From a checkpoint of a small transformer trained on Wikipedia: vocabulary 2048, RMSNorm before each block.
Each number is 500 + 25 x the weight over its row's rms, rounded and kept within 0 to 999. Layers, rows and columns count from 0. Numbers have three digits each. The size before them is the row's rms in percent of the matrix's.

# layer 8 attention output (transposed), 192x192, rms 0.118, rows 49-95,145-191, columns 96-143
117:531512544499482493501479496519462483496460483475539472504456495494488513501490540484529549482471502477489516504507506459506481482522461509435557
127:514473547474487516438476517463492499470475508530522495480515502541467521510523460496559514505504500492501526530461471483506538541492516460533506
124:526513480536483469528490512522474473457490520499489462512479449502510510479523509517584485499513496525511521511533513507523475529446475517497482
124:454537532515485476517486491484496505502479490475524455468504537472579463494513554517463524489453494524480493489548496540487551496518490531531512
121:477500462462487492482506524474505470540488454483539477496542512510470509532435468477490501484491529468484499490515514491504565464486506507490543
120:498526504525515503483567502458466544506525530551489506513476467518487517475495465519523506489491474472490463489496495448498478489506532502535484
118:486468495498503449500491467505536492508503477520516501516473468493555458500462481511562494527524494484504513490529531513504550447472513503524535
119:536465498429518486510490500483493469513494534495531524477468531478506487531483520489514536487517530477468484492507491497444438524459496478489498
123:516487454507497480540553438499483491525441541511520480487523445504519522489496472513489495493492520499491509536476517466473525544533513494475558
126:508508497530534531479478466464476507473556503476502486504519479509480509497539493460510507492509484545500509492511507480462501497517425479525566
125:482513485486534503457498451491494546477509482490477459504503462491480483503500477481468501534495470485472488501500521482531463472492498478512483
127:488483487506438546481545466456564476477473503493527520486485496464482523538498503516506475546501505482563494492542497478499514494530482527530515
112:501467485511454493520510494472480540493449510534494493505504528485496520529501493480475422524542505526497480486506496479459508492449507533502496
119:478509530490525532526548494524513525450496482487524500541501532509485511521484501452481480531521466547536539490498534534488481495486502504491440
117:452504511529500494489499558520495451495476504505498487476525474459463517472525506521477501497523529526540481486522483485497481457508522481507561
112:514528511485494498482510447490517469466475491498497513470480461481489447522568512489498538518546563509475464472500522481483569455455497512488494
123:490494469475484505494466488511517492536454496475519448473532521496521528499469495489467459478525506452501532524514511502522525492511518459517467
121:530476488504471492520498489501510487470507510537484488473487512457472487460457477512518506529552512455513507530525534495494508512495464474485547
121:487522435494516488530477484484516468495537514508511462482500516507475521484431546455488542482498528557493475577466521502513505482516510511555512
119:488521458470528536496530521520506503476535529484502504515445544524502483518523456479508491578481441521534481553507475478504523540514493510471514
125:486507496503505471461523467492520485476481509537518529513518505510545496488515513490510474505453500580509521470453502468497516500488499468488467
123:539512513485545457521436555496532501502484490524452490466460488479520503492521495478471521486505497515531496445497454475485548535468505517511528
120:503520530479550495503508503512512464468520483451480542487490447493487527504511503489458473522463506478516509532528482468498480485498501510523536
120:471537522468524529538440504506503530494543524524513512481457468505513518515498473489517486473510529494522488501521503492525462482504537534526506
128:530507501491486502515509486469486489485491542545512476463533511473476495474555495493478457544468522503483528469499523511475492492448515525542475
117:535495516503486476477467508537471510482483486502515510484497487472470510474536461466442520558450458536494488499508478505511543539559553514487527
113:508499464483513484474468481483481509545503490470516484476475499476489510476515522543506525492507508548519539522530499555459515518478487498522533
126:472523446488503448497502494521456475497556463534542511503525512514503536478480508495480470521482523559527503518485481470507499495498543531527458
126:515523527490555508467489521519517502497505489506515493496494536521482543489522497483491519478546505519539503491524470466468465479472523509550534
119:506491493480455460516489469505513438530497478513469490488535535561467445472521471477500497481503480545515503478485462523476463545533509556498498
122:473539480529542464483479435514519530495485503511483472511513520503506512508512490473571515506471488516526543494453503485502526489492518518443553
123:510508513516455530507481481527494500515553554502463529465497464548498506510505511465493485460521483516486504481496501507526479468433531504513568
118:473524535504523549521478488508500481513534497499513527509523519481509517484472471540440495519530519550443476497519461491506524468464510527498491
124:471502535497499484515457498476481512532504486505500505476499502514528494500497522527465477500496488523457446503526491483535455483490506464436533
120:490535488501475517487515505477561490516434482520478523503492458486487496510487458460468487504513544515491523506525516513484502502496537495496530
119:481516507491500526497515489480505473494496490557485511475506494529529490517481505459513519528454457486474492493511518543489484510521507519501486
126:481470515497519475519488535476558537496557508507504468539521473541471478521530496524509513534530499486470503536456475502478509524516486490523466
127:511514495517486466500499505506477469513459523488527501499509494520499490488515432486515506514471544481481505517458481501525470503498456535471513
117:489485486543525494472483521506479524488519518476520497478525475523489514468467480504477507504523533483540574525450534529490515507496512523498432
122:516454505508541501529514544473538552501537521489527483486523520502519482545518539541516475499517495461478506488465491478497517492472489488545517
117:524496505482505505508536503491465506478468462488490518513518502482528525493457511513446462508469471487476552507481489499508507490476445516486492
115:495469496468487469497497520518482516508541511478463501495471462501496459500529441520525494503446541504495483518531517524479537521484528518485465
119:513500513506464471508500498498456495479517554509494504468529522507534490501461510500484537494514496495473506462487492512482513515519472471497519
121:492479415513540516545463488489493528491500464486524531517470413472477535510522504539509474480484503524463510523529521507482521499522486484484504
121:477506496473561534521512509478493486508537486473509523492502482431484478467519521545495459517520509536521511464474485454477446473496531512500503
125:511498461460511462483500516486478444539466467487472537527493513505502488527532485496487512474530451535481529531466496497508494472513490512499522
121:476569442531548546523520502514466471485499477524523488517505520529505496513563482569541523487506507462480513551546513511502496524549473480498508
074:451499510493514531502514448457559522489486521486494521505509530478466505479480488516455498494507499522528445493517530526507500500483506459529554
070:529507489480508482505493469504532510542515505483520506504503509520552487483469472497485470477459503503510524448540573492498497459499509493465506
072:496496510461522543488508491505506465498501466526450509510482528540532520523480490511510470473483520482485480455502529471473544478509507526517437
067:564524487497507541482514509503486492466518488469529521520501503546495485540508474512516510490510499466483504532482522485512487469463516534507525
070:513556511514504498515511494492467505490532518498444506472516507511481537454531524482492478483504504520522466494461488473506477502488472503487554
066:508497524444513493522503491493554477457508482466497511495510545515501474464499532450541485482501472496551506512458505528504512483517486482524469
076:508494507503468529474524540520486555508513499493465509510496548516501490472542508480496501473524455511480486493495507481494502532511496424462547
073:466497505460473511483497471523497486471472489491473488471511500533520472478519482520494471549485531480502482517526525476496529497490503491525495
063:516492514495520497452469521498503517453536473514500511503489540535527533493502537471514503499502487510513441476511455568488501523478501481530502
066:506481504534513491520474526510512490482456451520503496483514528495506505497453468504487498465477519488531529483518436552515482489499532541464533
065:520497515506471504495493536481528476532478520478469479497476522514514516514550529488491494507527507502510497428523498537479500495509521499489499
072:469512498530498502510501506530427508450521495519489509516501525504569475457503527501470533511480532520486458520488491479499507477464509516465492
076:489485464503541503519510534532463471469504525480491500509508480540485509545534486492508497466508466529436486483448535515491478517545525494509504
068:500511530477507478481472485469492476488509492472504517492526517491503454489503506518486501531468505499503487511534490505531522458512478508503519
076:568466474528490511480527485505541544518519512489515491473470524485483482513502457441532491517483495511489532462504513511509520551480517508484524
070:523488499483513527498507533565530498476506464497519473469515537502506522467511497511528470506468452509533530494541500525493454569535528486537460
073:450501493526531448487503515476466504503505520538506519517475493481470507514503468524512538529470532503464492517461546490500503470475459527489471
064:501536534445495485480533517492478455521495491472538480479511480561516513495523539521501486493433520496527496456500486488447497505520513527501494
071:532437512512464533501536501517494505527525512531545500513462516473554556504486459521531505529500480491486538450535453513497505509452507507470416
079:499510494502455480518490499490516480468473451530521478495537508501524480477469528547509500443488535525484521473507533521486503466505487506497447
073:467466511488481529533509501493472505540527520514504504503461488501461537478498497545450507524499489416473488523501521522470490485501498498505536
074:481481450473438480450543475479492530504507506464457535551534508495556469503485507464521500483521519512497493542463535485526468463492481527524479
071:486500489498497548518496536513535552518473460561524495497509530496479511506494524515513533472511507465548480474511523505452513514537523481480451
072:505538522464440515469515483558486452511472497457505515497508514499496440512490541528468487502505476526520482500509507499487530499536466504518455
078:484542531505510494495492511528552516521523490479491495498491513529505499486475511480523502458524539523501518512480479487526511538508500472463521
072:523505529550525488511466495460501497508505492490502526507465520534479557490449540532538467460493537472510482504489489513488521475468429483531493
081:465506544486506547534514471511492474461500527500502521519519467556496506521529507446497507496506480487481465488506495475505501454473496494503464
069:538462514529524504505495520467535551518469558470505515491452531493483439499528473474551530473520495462500508489455504525528491481491477498497503
068:513476524511411487492473455513468506482512552469516497516506470440543497499477468488477497499481533523517489495466473549558551515513501494483512
072:501516514500478521541543505479479560500500489498563507515508462450510521496507547524512565522505503483492487545481517498527497446475500440477522
072:494505542497477535488512507522482447477525503502495503489472478524502512501465486492466458544517480528505489499511509479473501509510464482550538
075:533569465496501500499502497504548528448464481495533490524465495489523493464508507550520549524480485518526490511500502493494516492504479497524544
076:517475495549502488478509471508498477519463509497550499474498473519492486518504514435531514462513508479471510479502489523461537528515492473483549
072:524527513492475510522527499515500461522520481498518508555494491471469479501495553489506494524485501465486517513560523511453545492501515534525504
079:508519530482505484524521493528442482495561511508524460512508513490490487452522546543500522501497454488492470544452505534497492471465498498525588
073:506539495471489491503466515518488519467522498501527500559529524503540490474521493517499514512525539504492479485472505486510517433479496487525518
075:517508487494494490432483492489480454504459479498463477481458521500463465491476531457478454462445487497534472502506459456474518523491490519521520
075:484492528477495523515500509520525535513535489540504485490478526492541459525508500505512514520473475489467520518527489495488526535459517477518572
070:485508516515498534516513497507526538508487483501500484521477496507513540491534515496502479500513498517487476465527525498490483499481507489465532
072:510525494522473498532495485530479499476465467517477542517494461468506500481493478463470507488507520535488481499517491556515522537517501468489454
068:485467469506448498473488517515512478514528494510482485481481542502498477523525473512511503508506463530466456487518497486470511543512528529523537
076:519468487527501516532496524453526509462506511499530502471503492485496529511473522467486476524467487479481522456469470483530489483491509459494584
085:472494517527476536482491510496525510511513490462505491495485485492465480504512480482499444495502483473532547556530496519499503496569502480518504
085:507541560470495534493530488484478483490518539522457486503538511526506507505487510499471535542493455495485493519493479513511486494465511473554505
077:506466502571435499520488510514508569500458551500449510505506473556480509558528498480501499477493522477469509499527522528522541523460537494463529
073:529528535567504575492470514480518544521526504482544499521502502474462482510521515492481468490475529502509509467515471535491474510512510489487499
064:475487534493501474501483531507483563475462502509506510519525458492486519510493484453495496531530500515496495447470514503524511501512521515499550
# layer 8 attention value, 96x192, rms 0.153, rows 50-95, columns 96-143
103:519503542460484532451457511473466474512500515529488547491505500543501525544528463481545504494485525494492500534452488509528527523470518479545474
101:526516476516497491534468517497469513479469567522498499518510462515479509487494490506549501517520491532498509517540495531456476501488449491495498
100:471506524494501452472470478488469491496491516498509458503539513444523490531551475510499505510445449530499488488523473500501531488532472505522496
101:485498499500546529508505515505507485529484464496548510440503499516472505511441458472511517493497526487506506507489504521487548449517483555514517
099:527506497514502506500577489475460517523514523561487517463498458508527529483506472513518461506522483493490503504489484441521462490474530493541456
097:481495485527492461522475456485527496511496513505528486536492497485485469516474509507569480517504516531517516487471540515518522461445522491530518
097:500495531481487491494501536523482455492480502466509512480461507468499505495517504490489494474486518497457464504501517514495420530477481538524457
101:519486487522511501555495433476479487497450563527517470511525490467498481445486497518493461496491500500500522516491502472461504488509503479505543
103:490519515538527544482515469486498500475522482476512504555481428495525530504546523462484519517468482525499499537529522486508528513502442476534485
099:481509468506512483491497484508502545490509508469501481498510485479508458498496519470487487504470484500492481461470523463471487485530489477478515
103:504549494502483523487544463485550499509502487479468504495478550446515507544496510503523506533476499485548482486505493502490519527530485501500518
098:494505478483455496514514493468506508492452497504493481514457494470510504511485501491488459519531529522484442483496511493440454502435523559488519
100:516511510502515502511507470547531511457491499524500514523493500513483519516497509471462507482542459539524519496540482517468481550500538530500502
099:466483502484504551509523526500528515462473534516516502501531540476472486502518539494487477505541530521476527502484493524476482454490516503486482
095:486505524486449543458519443524544498468476492491470450459464459505543477475520509516502508502528545503532519476482520482485535494489490531482472
099:531451468486479456516492491488507512514492490452500437473514534501490555501484514468480436474538487466491512528518499494535503487504531503539519
094:497485494490474472489526485505468527513488496490542474512509503455460527463462479475525522534531490473483474510497514493497514499473487479492499
098:458523460516479467504484522486498498512524519507524451485485507542506532487458526457474529497505492533521508556489513508502521487549504513517499
100:506502448435501487511515513514504477488487523454455523530451488517484515512499434515519506509475447535505524509469468473505522546516494486495490
104:486490500505500491486534482528531522510489521509534525500530491549519500481477501511496510533488500542526512450465529490494542478515490479499493
100:529501510477517454507435527493548485483501493505475545471470495444512509497509489476471532488507453515516534481508438487471511514474528518491534
096:482516519516535467503546497519511469491519492478501505486512502484492477500479496504475510514498495466535490537504506470518511509484543517506503
097:479519541489491494506456515463510540491564509500474497508464489502512506495466499494511499491502528470528495507520519442484491507520523503516474
107:521512506445535469496504506474513499504482567545525484494526523483473508485532475485470472547476524506497466455497479542480499481465488505538480
096:485524511512503516514503482539521491515511532526507496490517508502458507492527481466493494523476501522513445528479503538487512527551535487486527
097:459530448507522471511477484510524506475510505467491486476528502462521527497505499519493503499509514542508504557493490531450532508515491496522516
102:485496441481522466547508486526478480534539447531519531466534508526528501510475511501497491502468504548505489532494457501519503505505545533506467
102:503542512512508491501477514540487511506505491480518476484546518523503528494499528492486501471567487502540483496524479480440475438482518467566489
096:480514498462474489488485480482516493513503493522490520479521529546507460465499460509497495492460477521541519479491496525491469543495478525505512
100:479500502497561490483490418479505507528487522544466501516501501474516513490507519505548486468504491537541514512473506493494519524480499516444542
102:507520503523455484523471495488531500485543536454449535491491492537529503510507549479491513454485481505492493492467477534484486453479483504499476
097:511502559482495503511506518495490483521533509491536538510520543529480514493472488542454456528506508563428455497547466532498530494485530514459484
100:490499528504471531536479530527526527475498499495528484470523518502509534506497508529492493495468465481471481517530520488519454472503487474441528
101:521503490485488497484522528516520464474457480461502488498510465493486499525471476438489498483476517511508493497549529514508485502469529483499487
100:483503556505519534487487495528515496511463507521489476509534504521541494508473490443496512513444483471491479464482471520478460489502498511511500
102:492452518508510522520493515481549503479522534530509493471509490505493466509526483517506482480525492477471508520483500498465530527493497497512490
102:493502494482519471475497511484506462497473490488509493500515514508524450505511471497499476549497539441504503510498482515532512486525433487456504
095:478464503546520485453493524501472505510524507482519484460504458525472527474490487504483510490522503514511504521445529530492523490521497501504490
103:489471491489536505496524503485526536483527485485517492491503496489481493558520512481504472485516510437467458479504500509482503475467469487514509
098:543504503485489515474526488516489481481480455514440480530537464493488543492435480487461476499492497494451522486441489515489509469475469492505482
097:481514477466478493456488497510476507506522506454518504520549499507484496508534426530517498509451563502522465492502525464522468507478528529455564
101:502520549476496486534527522479479512490478541497501489485499532474509495487499525485463520464517521491467512474483478485449490503526477497483490
101:496517432481510484525488503521514504496496486487458547534467496482471520509501541525535497451481498518463554466517552493466499493499493499486449
102:534509473465560545507526526509497508497553476463527511544491478463534507494506565559510485576544540550482495496443467501491476467513555512472524
102:475500496505525511487519466469503463504476507474501555529490502495504485508516491519477531507530475519469512529480470474512483453493495489506476
099:505560448521515537506517501473436498498484478494495493499502499512502498497554466551526524490460541463494536515542481520487483498522503498508513
# layer 8 MLP gate, 384x192, rms 0.107, rows 0-47, columns 96-143
100:470515498540511506447512494474514457477512449493444492478477482507523531474455484501512521470487523528521472501508511483480516510517455509472471
099:549517506517452474520505516545482539490524468488496489557518505454494517496491474450490551513523511478494492486520521490488464477497487483504506
097:473481511496526457508514516518496486511548502522467518485436460521513489501478529450522483550559497504484514489504484510518534517506522458486472
091:504483476512521511489541529448505482508531508532512549480530483491480533508479455494549479488504499504467510507508484479513475530543494541474494
099:470522529513506518444474477480472516502469487509475505498458396444461494501508524470524507521438502519516478494496525521510556505488509527534545
097:481526511470461494447502517452523509473495512503489514537509491510500522493532527532494523475531501464526505502526467459458473484544464524563530
105:467485491489507504466510509499531496556481488507490511506521531478489477486499485493516500509494478528497439511484481467533503500480445526499491
105:509514528532490509491487501441492481473554512489489544517526554517478495468519479483473529449538476492488554502457509484514506512478511500507478
093:484509515533494455520512453491484493562471516467512469528472529518512497508495493535478542550496520510482532522476510492493486510527514517484500
102:515506498503484495503508504547489518508491520506480510485504493475443482499498522471495455527478525509475496549488529479482530486501507543532467
098:498532499504513524512483501443496495466495509481470512513452527516510479533542464487494529492514496505495520469479526467544493460487496505503508
092:542516487525471482510507493487534528472552470487450491483504485500504488521492487512483491486523480572506482499491499514567443478468469488514521
109:484495486501502472498468484481471535491528500507491504436482518513499499487522589459515507468464479504479498552510456446506488489518450485501477
103:491491482511516495502527506488459468507484518527475503497489452510477497538499472499486514494494497513493533533484481465484478497513460495523450
098:481529473487460489490465506507516513519528499498532508562498546481474508547499497504506500518487508514484454494516427558494471493501521543495513
096:542504453501542521470487486479498491495473509516505510450520525512477513512469489518480500494489529512444510512499502478478458427510481498477494
099:480479519475475481545469517525498470495540530504499515512543488493497504505511481476520491517493500474505532511502482489506491505505502495500459
101:539524505495492499536470472540522487447525520491463456527515544496505471535447504461497516516482495482535521521484477489501545481528492496555471
096:487507488491502512533476548483508491507526526499498521474528541487548524525451522479492504505478482544505497464538535503459452455437503504518501
096:473496516494479515445490497540512522500493512509503466475513458517513477513487504502472506494505511483501481534485514499542469478507497513521517
100:525508487517476498480505453470494505516498458529491504496470537487461478539502467505550463496470522483483503508461494501498527500525490539497528
102:505564545516458465538515515505487520477529504485494520473565525517508538518510558451489489511567541470471570517471438498513533468482518494490516
097:507484484512502440526484478465477499469498487543458543509506501466499520486528501494496494471536478453500526486467519505489505471529508500501501
105:495479522487457518519535523526518519450502505527517506483514448507519503481506479502510501457507471525511503508512495506453494478519475494521448
092:477497519531491478459525553481512495455532475526495515514482507509469460509481485506526499507510491513462536483504524522510498493508542505489461
100:497493510501546520505510493490457502479487486561517479519502493532481531504483463495527516473528524499459518518463503487498494477515490495528535
105:512501475515456486471490489496510475482547495483500500491499496505464439490513487484463487498522496468507500483493485516489531458532467493525519
101:453530477480506512487491529429511492500538517493459486488490501484486504493480487489526485517560469479504508464484484538463501492477469490526498
099:497514466547501515512491499461494532453496469509489464479479483499452489482454465519496531471461505519476532499489517533501507521553518555526493
102:489460542527490511524500540530490565476491490482513525535495460529488525537509520497502494513484455547538508517484484497465500500509488512468504
092:515495542516497523511488492516498509498496425478493491478462514541486489485467508494548493544466487528501483495480557476504519515551506482546471
097:498521488546487526477513549471501476468474508541496501490462536455477501496469513503521478495471426488512452505473518503503522489484499488445512
091:497536490518492500478468508496473475513518501453429512528526504513488493521527485517518465467474481481472513493511518494522506511488527450509475
103:479484532557510517474495486446482485538443482518490524476478491483525513531517541495512517526500495554520491503514459498545513494491466489511498
101:500493475513486519503444527481505472471512486465491514487523491515497515519513511506483541505499534568518534490548495511512482511455454474500495
100:485494508534453502500552470456493533494511504496459492545515491523478530475517512486510512511512494475446433473524512508514492487476504460500549
102:499462518509505501473495509509504467491506490469493548512519495519473488495479517500506469527523505490497512516546511528535495502469449507520491
100:459474529538517516484521525485496486441527487466479503487504465491524523499476488516514505497541523518513473494490480511496493520507490519496497
106:516508512541556531468522486517493441493516512554518462527556541486516506491487516530493453463518537472499477489499492522487489499521453472556520
090:491527443481496502471502508490494526467547535467518496530519460527549471473526524483456518493481474488503498516571467526462503487469492487513480
101:481486496568514462475544504468525502467456507532494506469482485481509518509503512479500518525509569495494498493508493494527473478534496448448499
097:514506523572505470513526477500481501454501497501436507463500549553528488523501510513495456453493486513463521490488487529447515504523484521543509
108:503506510518484455506525461513492479482528521499543491498497496529548493511509473480520568535516521491556473516470538488492529557481506477511511
096:491509518488533531531473476501485526492507481495541535512488521502455472494486489496492485501510500502489526506523440524511490523511505503509500
105:517481486542510527509476508499522454517494494509500490520489488509518477516491543522495470545506521494525483499504523508514548472527509568444503
106:558482541512474549526495500525508491507521475492487534482477496518510471491459531507527499533479449537549467447502530505486507489472501520523555
104:508502475480499481504488563514525484468458486485508537485476456518492536498454482513458475504462533479498467555450480492455520456553480534471528
104:516539494525493497465477464486466482493525530527488521466486487473519480467529521492515540495486501506522507513517502488513527489511502471489523
# layer 8 MLP up, 384x192, rms 0.112, rows 0-46, columns 96-143
103:493505526466529520489430517486448462515472484485536491480513524501520493476499499510506469522480516477511470490460526501469485528509504481470486
103:536509464521468458564496514516503505479478503500475494547497547507471502551497505502487604498492506546538504486493546515485487493509501459509436
094:515510476493517513534539493546478490571498499514563505466470523496516496481527491489498491505512468525521521476519486514478508509501468532520436
098:536505474492535518497467504499500466482490494527504480456537502496470465532495505470509499496517458496469470500531514518497505488546483501490497
105:486498553509465461526458500485535474533465481537487486484489468486477508501508524493476555524556497448486497470501512496471513469525505517509500
092:527537513486493510484469501456508463456507517507484517487449508499511495519501441503482541520506500449515514474558491538491468497491488510498524
105:522485520473483520480480455451447483511529491521500498510510495498497488501496498477457525535475515491516518528470521498486495541515560533511431
104:483537494478485540528474478529533489524476514526526474460517469500509497489506528475496541513478486502518527456526492461535528501492499519482468
097:469464526461475464499498482540456507477446499540511503490483450538485475541495501519484479504483487485538474575475468482512484481503537494478528
093:487493531508507490488541471527500515525461479558545455549497511508513466498456546500524496500538484485488485521490491473492524541502493492546478
090:515497495553553529541487492469511516486493487485512482517494533497487515529548493516438498479497513532487524467502479501499452501512500509515527
092:464561513491494476503494530523527491473531518495523456474484514506480492458507464495504495499512530500515426481493481467508517500466507508545533
101:488509528512488491477459473456437485520517516514509473468523509516523504503518510503541510511521509506474501531479503495482496566576489516506488
105:503460448480527460489490514529504522500502509513473493545500489545524470495483519488489515500485499459471489501490512513500522508512481496515576
098:496505502492524499481458499522514486467511549506505495485532494530500512451509519504513486481531481468445488515519502505501508482600523477522507
101:480502477528516479468451522508517458535539490528477511500512509535437531492486500489492524478504530510480518528514465506501496517468532463484549
102:483493475490524495503485484512444497479463486496500484527453532515465488475489521522514489503517501513520479546483502560518536490518541462464534
102:511472537462495519494479506494500522514518467479514466494492449531518530451500484510494484521507441534513435491555467471472492512491513477465523
096:462489491532525511490477518481481516495509517455484492478500511451551502495493512507498491482496491560501506524543508503486539461533529528520471
103:512489499496470504481510469517456497491478509510490470482485470543461515511484496527587482508519504478534542454485581492490499513479500511511478
105:486477541488530529539488507499487462526526486494487516483489522498439454474446475468498507509527494512561482467499476489486498485503524471488464
098:475466476522510499497514526488519436489453492529520435520524497524484489515549506522501501502479494507476481474562496536491451491486500470544540
099:447511527492516536511466544463466534493507493474499484513492479472475511492483498546530459530448488460543521505455481547508531504559466470512543
097:494481465499527461459508480463513502498470512450484543548489538496511508503553475488546526536496499507501514464512466466468506481476548523525513
098:523471463518471564511466540520486497505535518474522453477477509474497472521511536518513459484497495525517508493519523518511497511475441501473504
102:523520493504479512520488537532491506528506529479476526514501482498486501473506470522495530552446524475498535503475519497503564472511494479517499
104:506507480494519500519536521498512530540500540513525511481540503500492541503479498495493535512479498494456451471509465444501470541520498511470458
104:488507525479526513500489502512484496475453538483481517475482499510482501519468465497509508496524500453539544520513560530528499473472537456464515
100:502517549497519460477534491492472538490499501487494545498462502537487472553504484516470474466536471488515530469491540538447513481525474508507502
100:547518497522498504484469526482463479543533524508508556509459474489450520497529513493494504545491449505472509478529499506503498502510520530494556
103:541496470518491529548500525525490527514534468526486493523515502520506443451494493444525462507503464509552500519478475473531488475502463492504509
100:523490504476480503532489525494516449546485460545497503526492532468498531493482540491490539499504512508508516494509506531526527509483483466485491
100:455524514546495493457490476479490526496485514527490486474470509494449507553484557492512473490461440514498480510486495486487507512529492471489488
105:509510502476476522511500512477414522497511508502498517431502501499528514498481483494494520523487494494515537575513542488522471507448504521530492
101:552473497488448478547501499519472506507480497502529498515553495532521503480487499503555504506492472514527507542506516521515473461482543485494508
098:489454537549491489492491479535492544513490473505523520496486468535461486478496472548513503473492489513524475473505529462481521540496458465494492
099:489494537533495461495492533483486505478516517527471504530521469512503503502499486518461515490521511485505485574498470473515487518549492506521546
103:529496476466486507529482483477453529545511537526516510482486534542497478487496473475516486484472470504488464508498517518512511506498499502540498
095:460477506530453485495517487503522496477486501526458493561503512501480537555459521482522503465551492492491490513524504496486482477496472505527468
092:506499540510484515543523546504462477502500467505539499489479522464504458449516509497504467497492525498479505506454544446509521516487475512490542
098:527531487498538491476541492523499489482508509499533492503498505506508533553525549501518545526500539539474541447480511535477491508513492487519448
100:527494513545507499495507533493509505464483517493471495471494524518486534538550526508543413490463499547513529483494498545495453518477495507499483
107:500479483499473522494464529469467497477513506497469533506522456508437490443487517494502511490488443485430508501521517479517540494517494496525528
102:494488521490519534517515473484499475494488505519474491478480515528487504503485501502502524500521530513476496543496507535487536570478488483531527
096:524528505435524492524530488518465507525534504489539482507489491543484489478472494458495515511484492521500475452513502526526522515509475523433529
100:472491485513501489485497484469540474512545507534474479482474503478514470493504527522524496481470467500485467535557485552470483495476490513536522
106:516517453488502499536503517465504517504500490512501501497497489530564509532469518489493475526464512540474505521479515453492482452489532508486537
# layer 8 MLP down (transposed), 384x192, rms 0.0755, rows 0-46, columns 96-143
101:528481519484475451536463536500445477480497511532523483536506524494469530512534512531498528526511494517521461504480504563525528533497500483526489
106:568521533516501459462537522474519476508528498509483521481486533481466448507483472460533544486508513470508489500514483472445511473472492519502501
096:502531481484523516507443513516541507468495484500482538458516481462536497509524509497461534497497506469527500514475468548498501487525502468474494
095:535491509525483474457495500529504479507467508501508567496496479488473529499469478497443482519485536480540496498565506496492514516518507461517450
107:466482504451531479518508513466512514543484529459490488508504466462558487510478510498501508509511510480518504508482496475518490493499529428531543
105:466520498456451475478452510453463505501508521506520515531499473512498516479520547495478524493496501499524531501526504477520492474534485535543476
103:463526510494521516468489494463502508516507507479493475500536480514508503483481519516495484505466525485519519494497519506476499466475530478476479
096:481483541518513488491519527510511515515508491487488493493550506469474474500479490478513532501563517582504485526571527481457491529494495471511484
098:476484468500483551460505486492509523543477476502544516544452499560483486511538499498519474471540544497502464500495512517523474493473516509518455
095:466486499508513464542503485468475510485450481513472501503473503549517470505475468508509482481535494462529486439498473531530509471512554547495436
093:436508441515468475504523452476474477488540486516479509483478546461471459495491501534513514514491496522473506539529457488510486545507522511506482
093:496470479509516499499516491455475558505461506498489477516541489535514504534490468495481536489533479506480479492504488506487510520522509501499506
101:461511534509475469473471509509476529509470450494506497458463518500507522510533555481503461497487516503525498480499479524487501492530497466528443
103:508462519532535509526499493481474504519511506525476520490503482465536503520539504491466494517469500554516486454501519554468531511496504483472548
098:498501518495552514512490480496445519486499518516490490527485506487510517492514503514506523490540520496537534540498562500526483491475519471465528
102:492518507525544515518544516502503451471471516492514505486465480515500522513459488535484494517493559459509516519531535466483489527530489493522467
095:502499535503502491483523493490515494517467475504488523513538502505525527522477539510463563507475495514486514557458465512513512483478554506503523
102:492492471507527499452462525467539519470449489500515468568505469489481513530504521521483465519481479484467520487508544478523527530506446496485493
097:504486499447502507498510505456494469486502527508525461491497524517468508470502514478501477497527501449491493534477515503528513509508466518521446
099:481531542469530460489505467483542493545535477454503435494522524515504492476486462483453513508441495526501483482491466492488554503511513514487462
096:483496528493525517513503497480527492507572555509520477474507536520513486490481483505461535513494465552499493502497537528506503494480545525514455
106:466515499513514479465513477475470515532504515544516526549508465539504530477465520495510481511497519541469476493537500508489491520471531473548555
095:482500501539496522529509454473445502534523497489483436530483576493499504504480526533476470484534509495500458506503496491498514477539467520513516
100:479459507448515558508485495483491489502458496532520520509479525523490515478456505518484497440498484509505522492519515467514499515494496449527500
097:476495524451496520538507447483512542490512496538459517498526451503504507458543528495503492495528493530531483528505510527501533514467504533486539
101:505460532470484490553504436512482494507518524538494455467528534497531530543504496493506516481538427496474484512479505490475496504521488498538492
117:499475576491542511510520538533481461510481508483532486526515514503547511496487512485489513494536538454494500478477472540524516486500472495473515
103:482508473497479523499501529502503487426457521499502522491471512499501524518498499502554550475536458515477514542473493548490514526481540480485494
090:528498503451481524501486506492471499506462492512524512485525517511523484482543493532484447487501481548480520534504492500523521490467497487472527
103:510536523493484487484506502480499499519473523505474497515522511498479541519469482484515524456480479426529527459483502515500506495497491443510528
093:511482545469482523505464463516474534518474499472480510517488561493499460536537513499479496497443489482500509473515528484506513489479467494534530
103:483482514526487493528513518466474531516471491559490517476488538515499476473521495495508549541491462470519530525491523532497542483513502506548400
097:491513535500468494491513451507484508500493478499512543515464485486505490433534540528499509510506497498497503522477489437513539542516456484499464
102:521480456477505534495475517512494433496512519476512459436485470494470489508462522474460513541485468525506495510473500510498494475535474500507490
100:498501496486516525462484516459469544493504542547539476494500483497518549530493442489476504553468450505514492510531475507474470537524478532510481
098:506468496489504517494460507508535546492489539448500516454527510464532527478484531472456493504487512546481490472519471531497489487506516501511417
101:498502516479520516449496483491521508491500544493463475528460515514474504541549513510531515487545516476505469507474542505502488487485490478540535
105:465486495513555529468537539528528486517517498524476504493527511499504535500538528533473475455482511521519496518521518511461471507480523492507569
111:502516505499482550504554484482481473522547527522510470490510500508473501481538493487515504498523528482539481481506511528554514500494503499541471
097:536521515548490488526464538450465463485486446541516507511500531515512498499507544483460534486488493485503498487473445496531520498557478505500472
103:522526498489525503510411514509544486496530481507483505493475499489488458476494487486547495499508477541465537499494475521483492492539473500519501
108:482509535497456512546529510511469473474509469497529520502510484498482518500498501506474530475531523492516487524510541511475575480488513493458506
107:494473482504489504511512516439445516524509490497508541540518544547532532470454468471497490522483533493474513520526538501498543499504471500502490
095:459531538493529498491469446496485513523480536482505483472469487501494495496479504467514551508489489487456533452505472516554537466513489505506473
099:518499537487504499495511507519465506492449479475490507478506498535476511512461493502488498502495509499511472491496487539536504503516509452515508
099:527489492462481545518509515536504456527480505475488510487516502520517485478498511445456504500492540446503500463525511493512500506533493497466612
104:538524471547488493527483465508559518473528465486489483471478510494519498505485506515495523501514496487497471488510516501513458539499505483488518